Each number is 128 + 24 x the weight over its row's rms, rounded and kept within 0 to 255. Layers, rows and columns count from 0. Numbers have three digits each. The size before them is the row's rms in percent of the matrix's.

# up: layer 10 MLP up, 1024x384, rms 0.107, rows 146-212, columns 128-191
# down: layer 10 MLP down (transposed), 1024x384, rms 0.105, rows 146-212, columns 128-191
# gate: layer 10 MLP gate, 1024x384, rms 0.104, rows 147-212, columns 128-191
up146 097:125101105121162141112147154104133139114156129121128148102130134112128133104133132123109162105079145115101111128142089094158146106155115122158141132131159150164141139114155133089099139112102074
down146 103:141081141146117092167119155079134153083099109103146160103086127135121152122141130132083110117116081094153164076143138092140134122129139136145135113113162126089128133131134145170163109100088126
gate147 097:128136141109133122172129163152128087149163094157141163163112155104148094125095143110111099163096104122114159131162144172147134135158164113155104127118101138146109153159162124116145107118125122
up147 105:139106149116114121125131120075121125137177137120094139111123076123160101100110125134148113126104137125148100109104141114178156113141110115145119141161132157137101146097135142140137115100148103
down147 111:149146139108110158119128134145154131115147148131116140117141186160122101126121120137150144138165127082137142129092178116119114120162119096091111126137107142144084148095113137126158131106090137
gate148 104:118096095133151108104121133137115115106146109162101099111107132124135136112132121111158130084128103118155186093112127148105177134137125123146097117135156123114118150125105137153124113136134128
up148 103:078146107103165130163131121218106134084127124093108101127116104110116109094154109130110113107111085167154148133146114185140160117157143120119128172164123135081101185106132138162116126094116135
down148 099:131132109124156162119125139086129088075146118121136120141186149181127145139093134123090145131132128123111168106139128146123126163112130124149132107123103090133124122143179157135117134108122134
gate149 104:155149113153118109171127102144116109184107125104109103147130114117101125103156145149162073122102121117108138126077120126120119130098113152132165129131111108151104140101109109144138162116126099
up149 103:123127157173131136127144114120108138165147070111131156134151146146138139159153113132124109141116132145120117179129083109098126081144140162121155157153136150141158110094124119148130139149173109
down149 103:151119180079123101107134068130129135126106109130139108160092139101135132157175122113143146124115122124118129150135114148110116132125130111141109110122112100162105115136166121131152110164141095
gate150 097:133187154089173139128086119139113139137149156117118124123161109130120126168127133145155134148125112137141146151175114092085126067110119088121141142124137184213134100157117122128104094101143112
up150 100:116143149137140131139109126068121146112150184093154096146147130139114100075111164098167101205145100122161146106131143129123134118125142136109147106146152070146116156127138183104134148103136133
down150 102:136160136096138131096114127104147124138140126156126148129139136145143086111080140123139070123131124130110156167139129127127132142120144172157105110161174142159088091136127125096099137149095147
gate151 104:074104111121126140066168170125148128150109132127141159106112108135127151101092169104124150133145151170115115165129181155136153176143144152112177143127123131149132127127104126126160113131112140
up151 097:115141157095099096100135086115111161124120132135124123116148116094117124092126144113134102098158100152123141123153147124139124115134141130147176161121157152113099129106145149158107111139135146
down151 106:084172118149170111128127109101085139124090133129132146100150120097122119101089129079141144130135082129097159116133126138119134102146151121100116128114128133145130123089108106116108165146123084
gate152 099:155111109103134171113092123150131122090133117146122133123150126125102146158118124144113111095171130094155149141121117107165126156124157145149132124127116128091098143192113105134164095149145127
up152 098:112139193156143119140146149139122108114129131098116113094175111148074138064113120134110133132131130133112119104111082120132112097120146149126097110109113132124099157096157140072118126125111107
down152 101:119149130112140126158112115154140141123148100180143145163127113144115140139101092160136156141119102109111164113129115168128151127144170157157080125155115135098133078116101164178152120128119121
gate153 104:125077120078158158141133127104150086108089122107138124137134175148142160112111131152130125150108125088126109107105196149105147118092153123125062167139110122089142144091074119135164135152155131
up153 103:124081124147117097144141150099123103122118132181190137134118135108155130129119116101093118145130112139119140103114111107147153105140132143106108083104126113142116117105136146135148097105131126
down153 100:168108076120118116091101122169121094139108145116125138130120085113121104138145126126138109121120104118137146111081168122109078189147142147137167058092094141180157139120133136155131154118095146
gate154 095:132154112119109195162152111107145103129129171136130219144109162096130148140121148142097114166101092128129126121127098142115165146134142131143129128189119126175130153089161170091098133127139104
up154 094:115099137164172101151126127146101138120160136104117128143087117170117122147111171092107162136136145108139159112107146147176142133094141121107112114155126119109122112145137120133161132112104122
down154 095:168148125165140141136113152100132111135103160150144116150113166153128125101152127126127082136138162122110145156149100121160169122138103137141120160135128155124108143096090144140126113127124109
gate155 098:140129150126121144140133122090103129141127133093164123169155114121122151108147103126154140150097123121104070149098138134131113160153162085163142117127126117110142162062169157130184103160124106
up155 096:089108166109143121112119137133106117125134141137121106148129176113105158149172087102108116115123130132119106077118149144111107118098130133124146159123107150099110169096116172139120122119141122
down155 102:155163152095173157129114171143153129135107125148135146116180111112172124123147178119112172156112131133080151108127111153116139115139147116138099110090126122116160103111096149150111146092123139
gate156 092:101133173133152124124144131159063158122135135114143168104127088146178127072134105139155138105162126145152166101140138136143139115089139107134150115122149090162133091085126110114142115093137139
up156 099:154110142174118123120168100085167111149146127156190103126130134110096103143129134117094149134114135127047113105091105127121132091144108178136132116180101137133155111089119120142114105137132105
down156 098:138167101166138133122128118127147154146155114083132135139105135199134119111117113159094096129155070117131151095158158168162140138093091081132152130152108158100094139107109132115103082100129136
gate157 104:144141083101121102149077165112135100130124112114131083148107117132166128120124111093147126152134125152152132091140146131195144148135157131138109169143156147107142077139171122146120142128146133
up157 103:103159151106128144175092104119125144128150125146100103149102147112066125137103108088120114110144142104111150156056146144172133130112127096133092127124113155112134132084120142107080160167187088
down157 101:111120143126093137159148123129141134098156127152101127202092107114128140126122130132147127094120098085135137112131116150166135136107124155105111123142130177100103107078163125139109138129114111
gate158 103:131101135106112108126142139156130115140103182151130141131120118147101145124146121121121133103063117141113114149139102154116134146150170098139113119127115136119107195158088126167128132174160136
up158 102:131152145142132090141119089121105131193101146162124179117147146140136137142097124140121153090135162103123153122121097167102148103125115110151162136125125151131105154159117131182137113137137113
down158 104:145146146148135155103143137107116085127148130159121125166143115122115206171166131152144115112150121133170114163122144152113134098128138123123155134135084131148144117139128130181144131117103139
gate159 097:141123153128135121144130134131135142111112165107150152119110110111121113096118138131156160164136112123127106121124161142113134120147180149141178130158147147119143145124137171117111096149134123
up159 109:109122143087128114117098134057125149121138118121144123124137135136124151132148132091136121122154136166153181142127097123159111138126150126091117181110115171129109142177107149157184124151107148
down159 103:137143105129136122177143104100117150119113147122096123147126152145123158129099126149092156105103155121120145132117140117137165186163113163100140133151112125072141146121152104103098121121093147
gate160 101:131093135107067106076106145135178128142131149164125131107121131171138118090101101159108144131095124104134126116144114087114162090138152115129137122151142105184126135142101123088116157145133151
up160 101:111156125068168125121113096126132170138163143069130119118105114107153100127119134102149105150138138120180127133129086130108155132107139144109103109131133170140132086137124092135164129140097139
down160 096:147161106141150150093162132168098129132072121133150135165129136154125109139100152089164134112131158083148107162155113150124102086124099159147093108134148069126119165099100163139107136097129124
gate161 101:118124120126113099074133151143060119148152097136117159157113181108106134120120172108113117153118116118127133079107116130088094085143114143106096117121088142110116166148128160140122131109111132
up161 104:095104128153091155170112166128142112153110184096161109124179098146132173104115117135120158079136080154171137119154132178176135113130098118135177156156100143117139128136153125121142145152113122
down161 106:131154154114094131122076179129142120090124131127156117180180112153150144159169125158146114122151136095087127104085122153139154137132119126117149121145147146095133143135113156120127127107138136
gate162 096:140147120131100140125142186158156176145144165089099105165066155170125104136120129117160162122173129122102087148151140127126115149148136150118076132123137123107166101174096144125140144134153086
up162 094:115105154112144137154131172171103110120120092108128158127137117113115153112096169151149133161102142148156118161166142146103112122134105138097114145123128145108136134155156131108098132121115152
down162 095:140133164146115179124140100077101131102136124109143118109185133169124085133116118091122106129130113128128131137177137139161151147095119107112113094131141163096122128145166118116135124115105111
gate163 101:158136121092096143172118139131063112115100147143148132146158135136151124144113168108087116140134138161125136145079141116130171161118133182133151127074104109120158109133102150150143105145128112
up163 101:147123119116130134144116138106126135073152183109167160108169137144134085152104130205117124161102127145111097132125102071123150129115123172116134142132143135080126094101127128147126149130123134
down163 098:129149114119120168131104135114142107094163171142140137153136114141111106158107108133121136109132186105163159098110090139115147172155090118102132133151094146124141156155141073141132118151138089
gate164 088:139122117116146159097127123106130110167128125132169129163147133145099105123089090119177167102092135089100142087122119163123114113111118097133162130078132099121123123145113157118144116111064128
up164 091:146145082103134082204149133147164082162096137126131140097110114085088082139173151120150136154117099100127109123145089128159134121121121117136119120162051142191130124133107117108091139163153163
down164 098:138168140093108128134106145130145169139144105152105135109117139127152131145126152142116157134130082114178129097136187111115148134149152132149168121129146107134138148175160101109132146118088127
gate165 092:154108144150119126145092141134131159129121167135127102147124177161144116087148112117153102133115138134149134124107132166110150116186101095147107152158115105156148140106119125102147128119121143
up165 094:170163090167082141147144145128136101134131183090127121130105108116131104133130092076151109115094158125142141123115151140160165118133149091112079135159132117127125144116161161120148122128121101
down165 096:115131136064140143120140114123146128175124151119097122111113155144109131113121131118148145140114118136104119146134074132157135111129140127123140123150144133150122142123154096142093173139151131
gate166 099:103145066144143104159092122148113151118124131143121139120100125107137120089169147137093129121122100138122146160185096096115123149125116112095108120164100150151091175098150137172135137142116103
up166 098:100127098139099082137144140149134140135139074126115124105137137119097134109183131162134172139160123135113118073100112139137141136123082150151092130150135152122097159114137150099144121115133149
down166 096:118110114134135132050102124067125127102113083171115135105128158134156123121116101136145167154143110169130114136088077157113126151115090137146154149101152115112121139131120116144112093123128096
gate167 101:151132126135106116156134096129148144120099148116130166148087128153143088123109112114093100139090110101132098122118134126121109109144148136163112133112123122103117165145105127173102104129139166
up167 098:142169111111138129162177144168129093127086174101114137134125129127125145141117132095115102165103141159119158151135132123145133114084115161112155126161108128073103152119107106121153165183192147
down167 102:152088102125168130136123092096135126132163127106150105112129140113079120146125130140138173125106113158127122130124128117111176114142129155138133143122111087124130139074106112200105110149081169
gate168 098:131093106133122143143129162142134094150107123124064143100117107129097111142130110101098155129105110144131157121136133096140099148152166182118124092157164114140155122121150117095131104136091121
up168 099:171179142141148156126118149122148191116129156111139150126163146159107135087124155109148124148113126090098129130118070099162108098088120094146128134156154172127139096100147166131122115130105150
down168 096:137111169089127117109125139146162139110101114109151147099114125187102124114171139125085118114101130101124131085134165097108154090154142127094144152180093094132081159161141115126134144117147079
gate169 098:091175089113148122076085124109094091105107141142062139170120120102151103108159100132113102125120139084119133118163166155138122158117134151150118179145171130150094136131164106081175135141123135
up169 095:154153129145125155092083106133092119155134146099157134173105126105139142142098142134138168099118126126133089128115095150149154105160106137150128096097091139082131111113130121141130125154098103
down169 096:107097130095125151139154139157142155113127111102127108131129155148150113095089128121124116133148108127108151134142157165060085140122138153132137115102110129116124144155111133150117132164134149
gate170 104:109176150120143082102114152153137103088152120144124137144090137113120131090105090116113137149188106142149127132128116138167139092139113094134136138149105168130125117128158120171103124112153151
up170 102:115120153120113114097119123145144120131144106142088132152119113164134128067138127155107128114135129117155152157110114126114104115153091116094108166115108109108152156154154166155093153060134153
down170 102:111109105130137118160101119130156125111165134145128148134148213103095123088151087117131119103124192131102115138112103137136114119090115111158131087135100152126096136110128134131130127114153147
gate171 097:142115118138129111140131076148107095137125158094124127133157103103100137130085180111145139110145155111136122131148119084132087101128166131134130128168089139150145122139118096151124153153104094
up171 098:160126165127110139157127164108143148164154113130142106143096118155147156143131168116153117152110146125152159141118091156165095120117142147155108139082148108101105126079142140094130112169107122
down171 098:118116108133103137104112154149142091147142129096147128160116164085118120111105128120130107136095145110173127103157189117143120115153120135087115156129160132133120132147128138130140110158105091
gate172 095:138085151157106058119122148136157171141135141118105130113151113138143141118164142125128137125109083116113116139161151111135125116072096133134096133126122147105155103110079137135137103108127150
up172 095:115170147172131148148124117101096162100097168130109112154121124178126134110127119142101164128170105148150153166121105187134156123131153070176168139144159119158099095122135138138087133124166164
down172 098:134075112111126115184105186107095092110190094126168151124123127093149161186139131122131098124126185149124137118119151157151105100095133124107101103129129143175091123114101133148152126118062117
gate173 094:113069118170122156158117059102075185109144140153103163097157124181115151187103103147145105121135156124136114127116153137117145142131085149139084109155098125136146082107104144140103158164110109
up173 094:120132118048138137133140125141125109164120147161142155148100175085142171151106152114112133123125165140125156136143100108099150130121107101126160169123091162127151158148146144151094167157082131
down173 097:169123140121126114146102132150085172116113103083119133143149099179131110163101128106121156121139113104118109138142147135172129129094095154094145085146160093138133131135143112067108158144131145
gate174 100:131190153127096156114133127133154155107074151133176123103145187111100134124122142109175151162086120153128109123123108127136123164093122138129097144129144149138120149140112112132178136090153129
up174 094:156140158101149104136137109112120144150131115125104122115092093126144152175126160132079140160125176112129119141131156172142121118115141094118072089138146111138118075127163127109101122117106135
down174 101:177086098164151138136134106066148144125108116138154118134099145147091147151108152126099108130126125123128143126111117120131123108115102128120129136073097139133120089158099113125128148149153161
gate175 094:080128150150139169108138139105112180144151163127136132096160144054149134123103149131116151135138121128094129114157097160126089125111109181128117137145084075144147125123111142102095138150105087
up175 092:112137157138083096181131123147135112128136119110152106157110136151103145160104124108100171110136140127163153147088157144126092104101145127110161166121197142138077126164151130096133143115103140
down175 094:096156133161118156110146100107092086140126129127107101135124155118151162103148125140084116186134136143100191115127098163107131146141158141126157116148104142178138123134118127131124110085118141
gate176 097:121138129104156093129164127098125131149100141158099154126142155112119117137075135166135092125145140128105081122161085087094142131144149140159121131121112126128110137133133164095133109129132114
up176 097:145119100131109111142148199139107141155123120120129144120115102130150155147129124117160135132082136105136141107117076123094142103099124144113087113130133105111117131108121120122141141099095114
down176 102:105122156153115113138123141100131114117131167147098124112119136144101120103126161078095094114090102151085101138116127123112102113104146091132129177138139194128103130141180173154140129154085098
gate177 099:148120131166136167148153167151119095115121092138094077114110112129156116136141138121101130129122150153100107123100105168122111134130135113110097123129128118092090158119115165136132131145169133
up177 101:117102137141127153154116138101137140169187114127124114116154104113165100109119145129062111138147083143131155103193156165131104116148121123107120115139097159146084150141120169121101113130159143
down177 097:103120116140104135140146175151141135102145152116098145134145106133127131140067115164139106141139116156126116101140115144151101164128105115118132115144090123188161123098128094109126084097128163
gate178 104:123079134109091138133144150158146102180120111140122112116123093125135168123121130093144122154114150097170146130119145139100134128124132154106120126116123140165110148089145151146081137133141154
up178 101:118126118101099140131106169177141101122124096144123132125155153122131148112108131114109124106088056127138147091132136108111144123117115110107113163132137140116165101112127167138103131109131174
down178 100:139124100132169166122152118166104129171138090117157128090077139122153124113119154135099137119147105138128147098120139151096118131119117124118118114111136113081134052146138148099112113120137116
gate179 097:112135097138169160162114105139124127104140175082130126133087099137134155120156149099118157142116088142095093157102079173096123125120142106107139145136147131098127117161149120117129072139138111
up179 104:154118121108121109100131103121122123117118171123123074125129131106156137142143147089145156126141127109123143152103119135090139173065137068149148118113126140137127158072122155130132149158117162
down179 098:132132126153155115110150141129131186141091134126130140137145144142133095132102148147110089131150143108136121129177154145142134152108119134192117134128131168146135117121149107086157123090120130
gate180 094:114150128115108134133106106133103058086082198099155125144127137188104129121106177078185188124133116122160134134121106159162148151167096147157136153156147108083098103093135146118103128083100096
up180 095:124166117142155135105140109135131103083141087154083133108144099036126133099114132172127119129134131121113166106116121108113100061117130091105099114122148133132113145148133137110133155106119149
down180 099:126125140170130179134108128134077076134129112123115113148146110094159130125144145132083109103112150135170113110137141164126143098128135126131119106144128137124115131161103133123146140171161147
gate181 095:169180108124129150125136118112098139110097164135132144085141108139109163137132142169131130144124126083122131145123133123097120103115114120098131133166115150121161154137126131127113176105135076
up181 104:116151147125103101123178153147072142127127140082149144089123125118151142144172111122142152135088156092122159123176134111128147095126122130118151121156164119134133120154085146137107124143133073
down181 099:162119124159115092095075119094138142114158148123087162157128097167098098082150122119084073072134146127122142119110107130139203127101104162092157136108107153111127133154133154129095130111150126
gate182 098:133088167162095075125146092129136141127148144161085136104109112134130148140096117144132098107130122147116122120176106134172103092089117175142123124099145134056120103143126105072130111121117162
up182 097:123143093139128124124101167127136130060176130093109132144091159162104135105140126152151140132119106118109140101120134165141116112125129130093132134131162127160117091141073144159136160140119102
down182 098:158117128117096094113103060071165139116109110113161133147115110077115120094150115066139164186121135162140153078140109133150091070127100132112133123143128130149147138125122108115116088121085142
gate183 106:099088157108155133099130141123117122100102106127066096132129134125133093152132178096149067112129122090130126134145138138117158165149110151148121174142113136122161116073109146121143133116133068
up183 105:164116106121111164139120117105163145155158133102112139126116144126146108091151146129106160137105104106135155142115117132152121101153140140128136117115123139097096107130110111143155156133132184
down183 099:131146144109143125121130113091150124115113091157133139105134110150139156110156162130116165109135096122086122124112124117139133101154147163128113123100116125114125119149103123157115146114137121
gate184 093:160124103116120089081114096123150141130120113111139129166149110099107120155108121094150135119135127083158135110130149214144148135142112149120093157089119108076094102156144111120115142120131101
up184 095:173113133130123137116089145117161167148099101116180136155141104136125099144121129090133136129108148090106089131113133138115124162123114118089173124167095117150152128143108100118093098139121204
down184 096:143154121145126101097102112118149098094090106136081108176146135165089120113142130112114107144112123100122115153135125156075077125129115132103115107122108132099144141127097125129121116124131165
gate185 101:096113149112106100110165123092096137100150128154120154133131129100133147065161162147155148184165134163099106128138111105139145119115095093151146112103116123113124133125132133107144131138115149
up185 097:093151114145121119122119127130082097193152152150165180139144128157160146140126124122150086096106138115100119172130108148123096072113127120107134099101102164136154114140169156064110118131145135
down185 100:140110128202142144150124105175133118123122134166117178069121127106121141087142126121129149192071131142103127164137146131138124115123159144127109113146106163096096093175101144129162122119152104
gate186 104:183143162151165150133107127128095164133161155077112053153121150137178128133098200106157109102115139114145109115124162135145102142123115152128115181135132146136114113112108118120118140112130116
up186 104:138132147136122172145164124173124175145128140103118083134107125126153128098140141119096117061123153129179128122142194139162099148113101114101109142105158156098110051134176131120119138095117103
down186 108:141107137093117151128168128138130188118135099110130168151157134179110105107143119119127144130153139108098129128100116172114139159167116122104090123156104133175158116137141126107166133087106157
gate187 103:082076146152087119120128141117149149163144113138108121130191086147158131125140145152135084130127098170122102084098104089150117129096130164100107125137147093108140145079133120174108121115112118
up187 097:130141105182131136111130135132115101127118085138119128113093131149099141183161172138127156097085158130157175138151094127126125171152131119120147140107141140085102157162156132081138180123153068
down187 104:123153112103181096068077114156190092091161169171105127098142095143116126145082122144136146176113117127112131155095151104109141186152141109160150128112141097140088127108168103102101116140132129
gate188 103:104168163121127130116112165134134093156135148137114135166134101088096132111126110158127120136157105074144118123151142134156128106145126143117107144115086148126135127159153134137133124124154141
up188 100:192137139130147147100095123098118192116126111124098110092166122088126166126133177109138084124102097112151141155135124148113099107167132113176060098136120137134128149123144154134153150139141160
down188 102:100132129096134137100156112142131144130130173157126138103147147123128148120163131137107115114104138087154088119153126153116103163126141161106132134124142149152121145121148063120112110166148134
gate189 093:114145105111152103172126160137133121112114120161089132139074135122076082132136103128127162125137085127165115126110095146173135185122167143127126134100099108154085088143094158133113138150120145
up189 101:163108125145097145171129150131076099128138115154185136130121143142157201120135170155136115098137144108103132138144130094110105112110093124098147103151132132105099099166103110112131117135134106
down189 106:160089123124107142138110094127095109134078114133134116125134142093156137124129128136129152131162158141120132123116142122113140102165083096127166120111126101140132166107153116124154173119153153
gate190 095:113144138144139082104106129121139160167135173136129140156128086117135109174149134126117099103146128190153120109142126151184117157098129178122087113165088095106125159090131128142157105152137152
up190 099:068144131116131159100110141166156142155141121124126121131153119125113085120125132130135115109159101126143139137119180119142132173139136138140095137092141125120105159125127167178147123092142119
down190 099:136111108139101136136160094153136162151157122139161107167107067141114151125112110092122146085137138129150141074112094097138107119119094132131150141117138159124110141101146126106142134143127167
gate191 095:108153108163115158148146101114105142154128124164075165092134135123140107175143150175121124141117190120137113145136143131110130104170096089121100141142153138128150189149118090111132129124119128
up191 096:086117105150145139160121136123078171107144191155136106120114107117133129101125135127136130111155127166124137115101152099150111126128147193091153123168123115123128116132158134132134096133120122
down191 099:154168079133123130138101123077151085108109128170145124102136086147174100138108142088095112142116106167092165122137128121106151122103167090092153150115122111142075128113160107106182177095095142
gate192 104:121121139162110149116149155129107115109090171104104064175103151153123136114169143146129115152132138135129087114084129155140110157123101093129140159136141125117162145141096132137078118108130143
up192 097:121146179140124138111152135119155117142136116118155112159158147061108162131137119117176095120138142170075116081098123135124137101137127099099149163189083186107092119106101085121177125159147096
down192 099:106136101120135130165173134142143081126141146143116155091070149129162146122181129164168177128122128134142138116126171141116153086093135129160103117133114087116096121088150117103180105170116125
gate193 097:164177107123151117155120129133136125109119102091120115149122148121191143135172132154142105134091138098129150110122129079118128111153083161092107096117155164155094162125141131145120118132139147
up193 094:103132141116183125140123115120148102134096138105126156148126123136193094101141126148152124153130124169121126132153114150133169098116126120085116107092199101172154122147076097126168121091140096
down193 095:153122142106141120127172152109135173090119161124101094106185130118130176129092131183118090127103117125126159185126147100178117115149101089100095157140116101136120119147125121126112149127128138
gate194 103:135131159185140149156140130128089159126143120127080093157136105124121114160143092111124139132139132122108128095163133113136094136091132167155109151094106085141106139132097139121145124157054130
up194 099:171139133157138147136120122116108098108171141133205094099134122165122147124113124125116140148168131097101099115143118091129145127163151085117114114132109136151142122168073138158127131134089092
down194 094:103137144143120118132131104114143148100109125133064115079113141167177118130104150108126084119165158120131096116126093121127076123140090107084116125138129112100130108101110110127141135124080112
gate195 097:146143140115121116129130150072154115127150118145121131164118123075143135129128104158114112123119152115146114103142124106112097118122128131146097154109131130148117082099118125131118144142127123
up195 098:107143126125132138129093096153125145129142118073100102074100131098121088132176142146122084152126107151107144121089145119175092140134132146158117062097092123122187110152124091094116100101136171
down195 101:116116161147154151134124134107143088132075123141152128184145165074114128143130120096148142106126195150118143142193161142131122117125126094164132117111073146150143077040106148122159128113148106
gate196 102:145163077150116121145122166132081157130135177152143133198115107136093147161117103108106138087099129146161124102121170121090084166167131113130111127103148152150092121140178125141134144103104125
up196 107:134101150116110140167151149131148147099098142117134103150160156164185157174076142147109092094130131201106142112130109115106123117146154128161139156140098168122110118106120135160157135125168145
down196 102:082155146135135101075174096122130107103089144127136106128117126106152105151118127130096101184117143135133132174134125119128129111138111126127155092127146133135125137185180141097108119101127136
gate197 096:155090132148149136179148156116150132087140132130105105166141172138121192127118118091133123126107147144173107131160139132114104158173169085117112168113145101097094158122091126120112130111105169
up197 101:112097173113131117139116165109160119145114112159105131163129146161115166127118165140148124131118137080137117103102085078135142115149153119105132123120125141135154130115102141124113089144141119
down197 100:111104170141097103141104125094169071118105111109117154126154108194102118101172194128158141109116149159121127143113154113118134163145095139178125149110123141129096137139127132115088123138133147
gate198 099:117129150116161108128151115114105139126124138160187171123136172124096160144139106084150132184121085139086144118109122138117142107127082098117136127127095124083159115083140127132125082068093124
up198 102:145096172133142083134149114131169133159131147127139108123095114115137148132089095087150134137110130137058178103131113087128107121137122072110157139164120139146124113119134126124126116100099095
down198 105:119113161135116125117100134130113127104101071116123125144113138104111098165119149150114085116151138159101145138139118106113136101142121120105152087120162146114135091106142142138119140063108122
gate199 106:161133099172150161109159137141125095076164146143151196111125139094158131087118175104142141109133104119077123125103131116075101100135111139131119111112154101139121134156090124118115165125146114
up199 103:084143138105103150126122136124126123122154168119153117131118158130105133129141099120139101159123137104156106139182155131117153129170155133112116149134114180117138136164091150133122146117158121
down199 107:128168122104114125153131138135110166119150154133141123142114142105086110162121097131157121103105131150140084111104180125133103136154141131129092124100105169117121133141123119133121152140098097
gate200 096:134128130120095145154167142131102157145142159163094110164126148132180160151126128110136130161116125137127160139130141092100141071111136102143109109113167128100098092109100144105140140108126165
up200 095:062181115155137125129132127113149115134106104057126116162101135131147099121102144110135122114148122116145134126131138113155118153165137137098123196131102117167133154137109124087141129167138107
down200 101:140140132148106162177136140112119117114114135106164136111111134129156103110121170165094131152104098146129140121131129170143128132105136166179076149148122081145123120107120111086126171123138121
gate201 102:161135118166128132111110134159107117100084116119136134142150114141142112150136091117110119109098112122108108144132119145143116138141110157162108127101165101170126150086157137155180149122134141
up201 105:161148168148125171137142096122109160102143107127097133148156136099119064087174113151119139152071133134135101104128143105090121131150136124130168142117165106142092167131138133111118127105172158
down201 103:098152142117148158130124063139118148099139146152098123127147138094096138144115125139118152134102065137132148101157125123143149097127140103093118116144106104105105160109171162128130139149105123
gate202 107:153119140128117085130133117133162146133132134143093147102112134121139096121137155116136166126103117154118120130166095078070136077108120119110101114168169062138118126121084124117096157145149166
up202 099:125117110095122132135141128143122142107146088127141166157108070166109147152159132141143129113153152103088114130082131154157145179112125081130130157081095146128114098126113129144138132102122097
down202 100:125114120109114174095112129134102075132171144095146137148110139082154118142179121115128059152148108157150140123140195117147145164108117110151165103119101144171101134118136090142107169129141192
gate203 099:167112088130132115133108115098178141136118138133143157148118143134127128153162122143161148111102112151166129064118086143127183135093090116125112118143114134074119131076141101154158135102128118
up203 102:145136144110132127097150138133161124162107156154080126127128114136146126143150163145120174190145150139154093121165134142121138149133172145119107133116090169116097135138097094152131110138188110
down203 101:092088123115135128150096106144145128104144116132155111139094137101108140116118130146104148139157166098129103081104114117143116104145107128209145164148139117141118140132143131146155115161111128
gate204 106:121165091132098117109174082178148126148112148131117134116115132164132106118116107119150130064098107111203126154106131111106118143137154141107127116067125166141151128115117128179162140167137146
up204 099:135128131136119154151158165146175152113148094141126135111115128118136113091175101095115101143096171120163124161116147145145114142140133117116142115143120163100129145135159077144091153099112142
down204 102:149143147135111129108127155135119166119109113127122089157141155112094150108113150122119123109155146068113060118171092075121132112171152126152108126116129171123197101113126115148122141111119116
gate205 102:156089142139092128084130160126074118131112176169158113086129148181106113139141152122138109109094127159106118089093125118126121130116140162119122121154106135157099152148155155168124107114118097
up205 099:159144123127106114142127137144137131121166060132144120110084109101133095089138115134127101142082124132115143093083132086129118109090103135146127076103115148083130099116084130103118115147131130
down205 102:138160145158153135152133091114101112125123100129121143123102156137136103150138132117151077135112134136099096113103130113109137142102103140104136187111174109118112154121147136111142129119121124
gate206 092:138133180152124173136143101173127134099144123117140113140091110124085110086136167125101132115092083129151132149150119115133129136124120164157085138122158084079124131106114110127092168144124130
up206 094:132125164160175164107132119152140150147095148126101117133162127136111148110110108124094116155118131132131134153111131118145106106140145120138133142106134129114118125067107087099180069145134106
down206 098:109119138070150111122153082118123155134140134165144174143120136089140128163132125116153161144122100113125144128112154110109138172124153120121120132170088120117120148092100117104143143074094106
gate207 104:078121151133131123144161118123133124108162117116120122081155099119106092170147193138093147194103149067173114142124157124156135165149108108145151168125132112119143182123102132123090150148077124
up207 099:180117123178119149102093120134109161099096084166125152146120121109114171085168119113188076142095141128146150121132127136119132126120105134145139158138132129142113103125150164144127153109136106
down207 099:106082117179108111109129103120177123117104117106147123143140094142142137140133144166147138120108078149114111124132119116111129120098154135126119109137147160142151082109082131093181129072120132
gate208 110:131137142171150124127156154149141094148127129146128128093114126108098149138114130121123123127143118147158125184097136116130134095144150123148164107117127100188124154113098117142135110107135152
up208 114:118132135106144134165166129110111160114118144142074140127139133134154096134129129115111141136101115128172110160127143085095181154132146146194088111116159113123123101115130108161122165107127107
down208 100:108127116165147109112152160126131101124125123136110095074143140127119129100160159131121111117116116155161113132102097151133125143132135148093112179082182112153120092135107154184190114148135160
gate209 100:131106093109109138115154108112141118121140082145159130120097150109110115126135102113143137134138132136175145153165136133152136128107118133160146127147139130147106169134125155113142105097139099
up209 096:092139122116113111132137144139151159119106157121131122117123099138122161069147154119129102145115093114078123152112097168104129094146117137118132113112113139103159133139153115175098145139126140
down209 100:106184157094171156144138130121149130163127139135154137135120137139182126144117143107130110095161102175152161114125116123131082139105139115120124129122107124140116128125144150091105147175161151
gate210 096:081155109114137134100165159134099111130101134100180128125136143146102141095133118120121153102130143183135109117128152168170128101156090163110143115136133125162113162127134120139126111110125098
up210 093:156116099121120149102089121077106193098121133106190132112101161100106156129128078131083116137137069138140103128141127125133121126135118145124110106158130175155131119116102131134153151137161097
down210 097:155150127150139130140107125114089169172153116159178067104118160160141115110176080082145120123098186138122122140163119148134128115166115149109134146177121109103161102112113132122138170167128088
gate211 103:093130124142116168175135095121121129154135111154161130130155115091120118126047113132126175130087130100132116137138137111120101129105172154055114123139120112127151106114134147117136106149104127
up211 098:087191119104144095146134164144087113117149174130129137173109106143124121130128101136169124161140142129159131150098135152141158149165145148118135100142164114102146133097111103165123145131141117
down211 105:122190063134101112116137137138107122131171127126149153192102113136151170150106136093115139155120147077169127089124127127124163139082085131111112117080120116119139167132150083149095153148097101
gate212 104:131151146146120073096185129156142124085100122131124141120149149178148126117143121134118112140136143088132121153105135097115113117113136137089142158124172125097115138098099155129177094101155143
up212 102:136129120149095136128131135119162087106076094157120139125127134146161090121112098147147089115134131141116140103112081139156134101101109151111177176186144151133103114131093095165088168142072155
down212 102:113132119129131127092147105121191115146156146160151162147157093145123104116095116120112107099127135188143149125128120134122122095086088107149165163154112157115111186104113155074124127161152104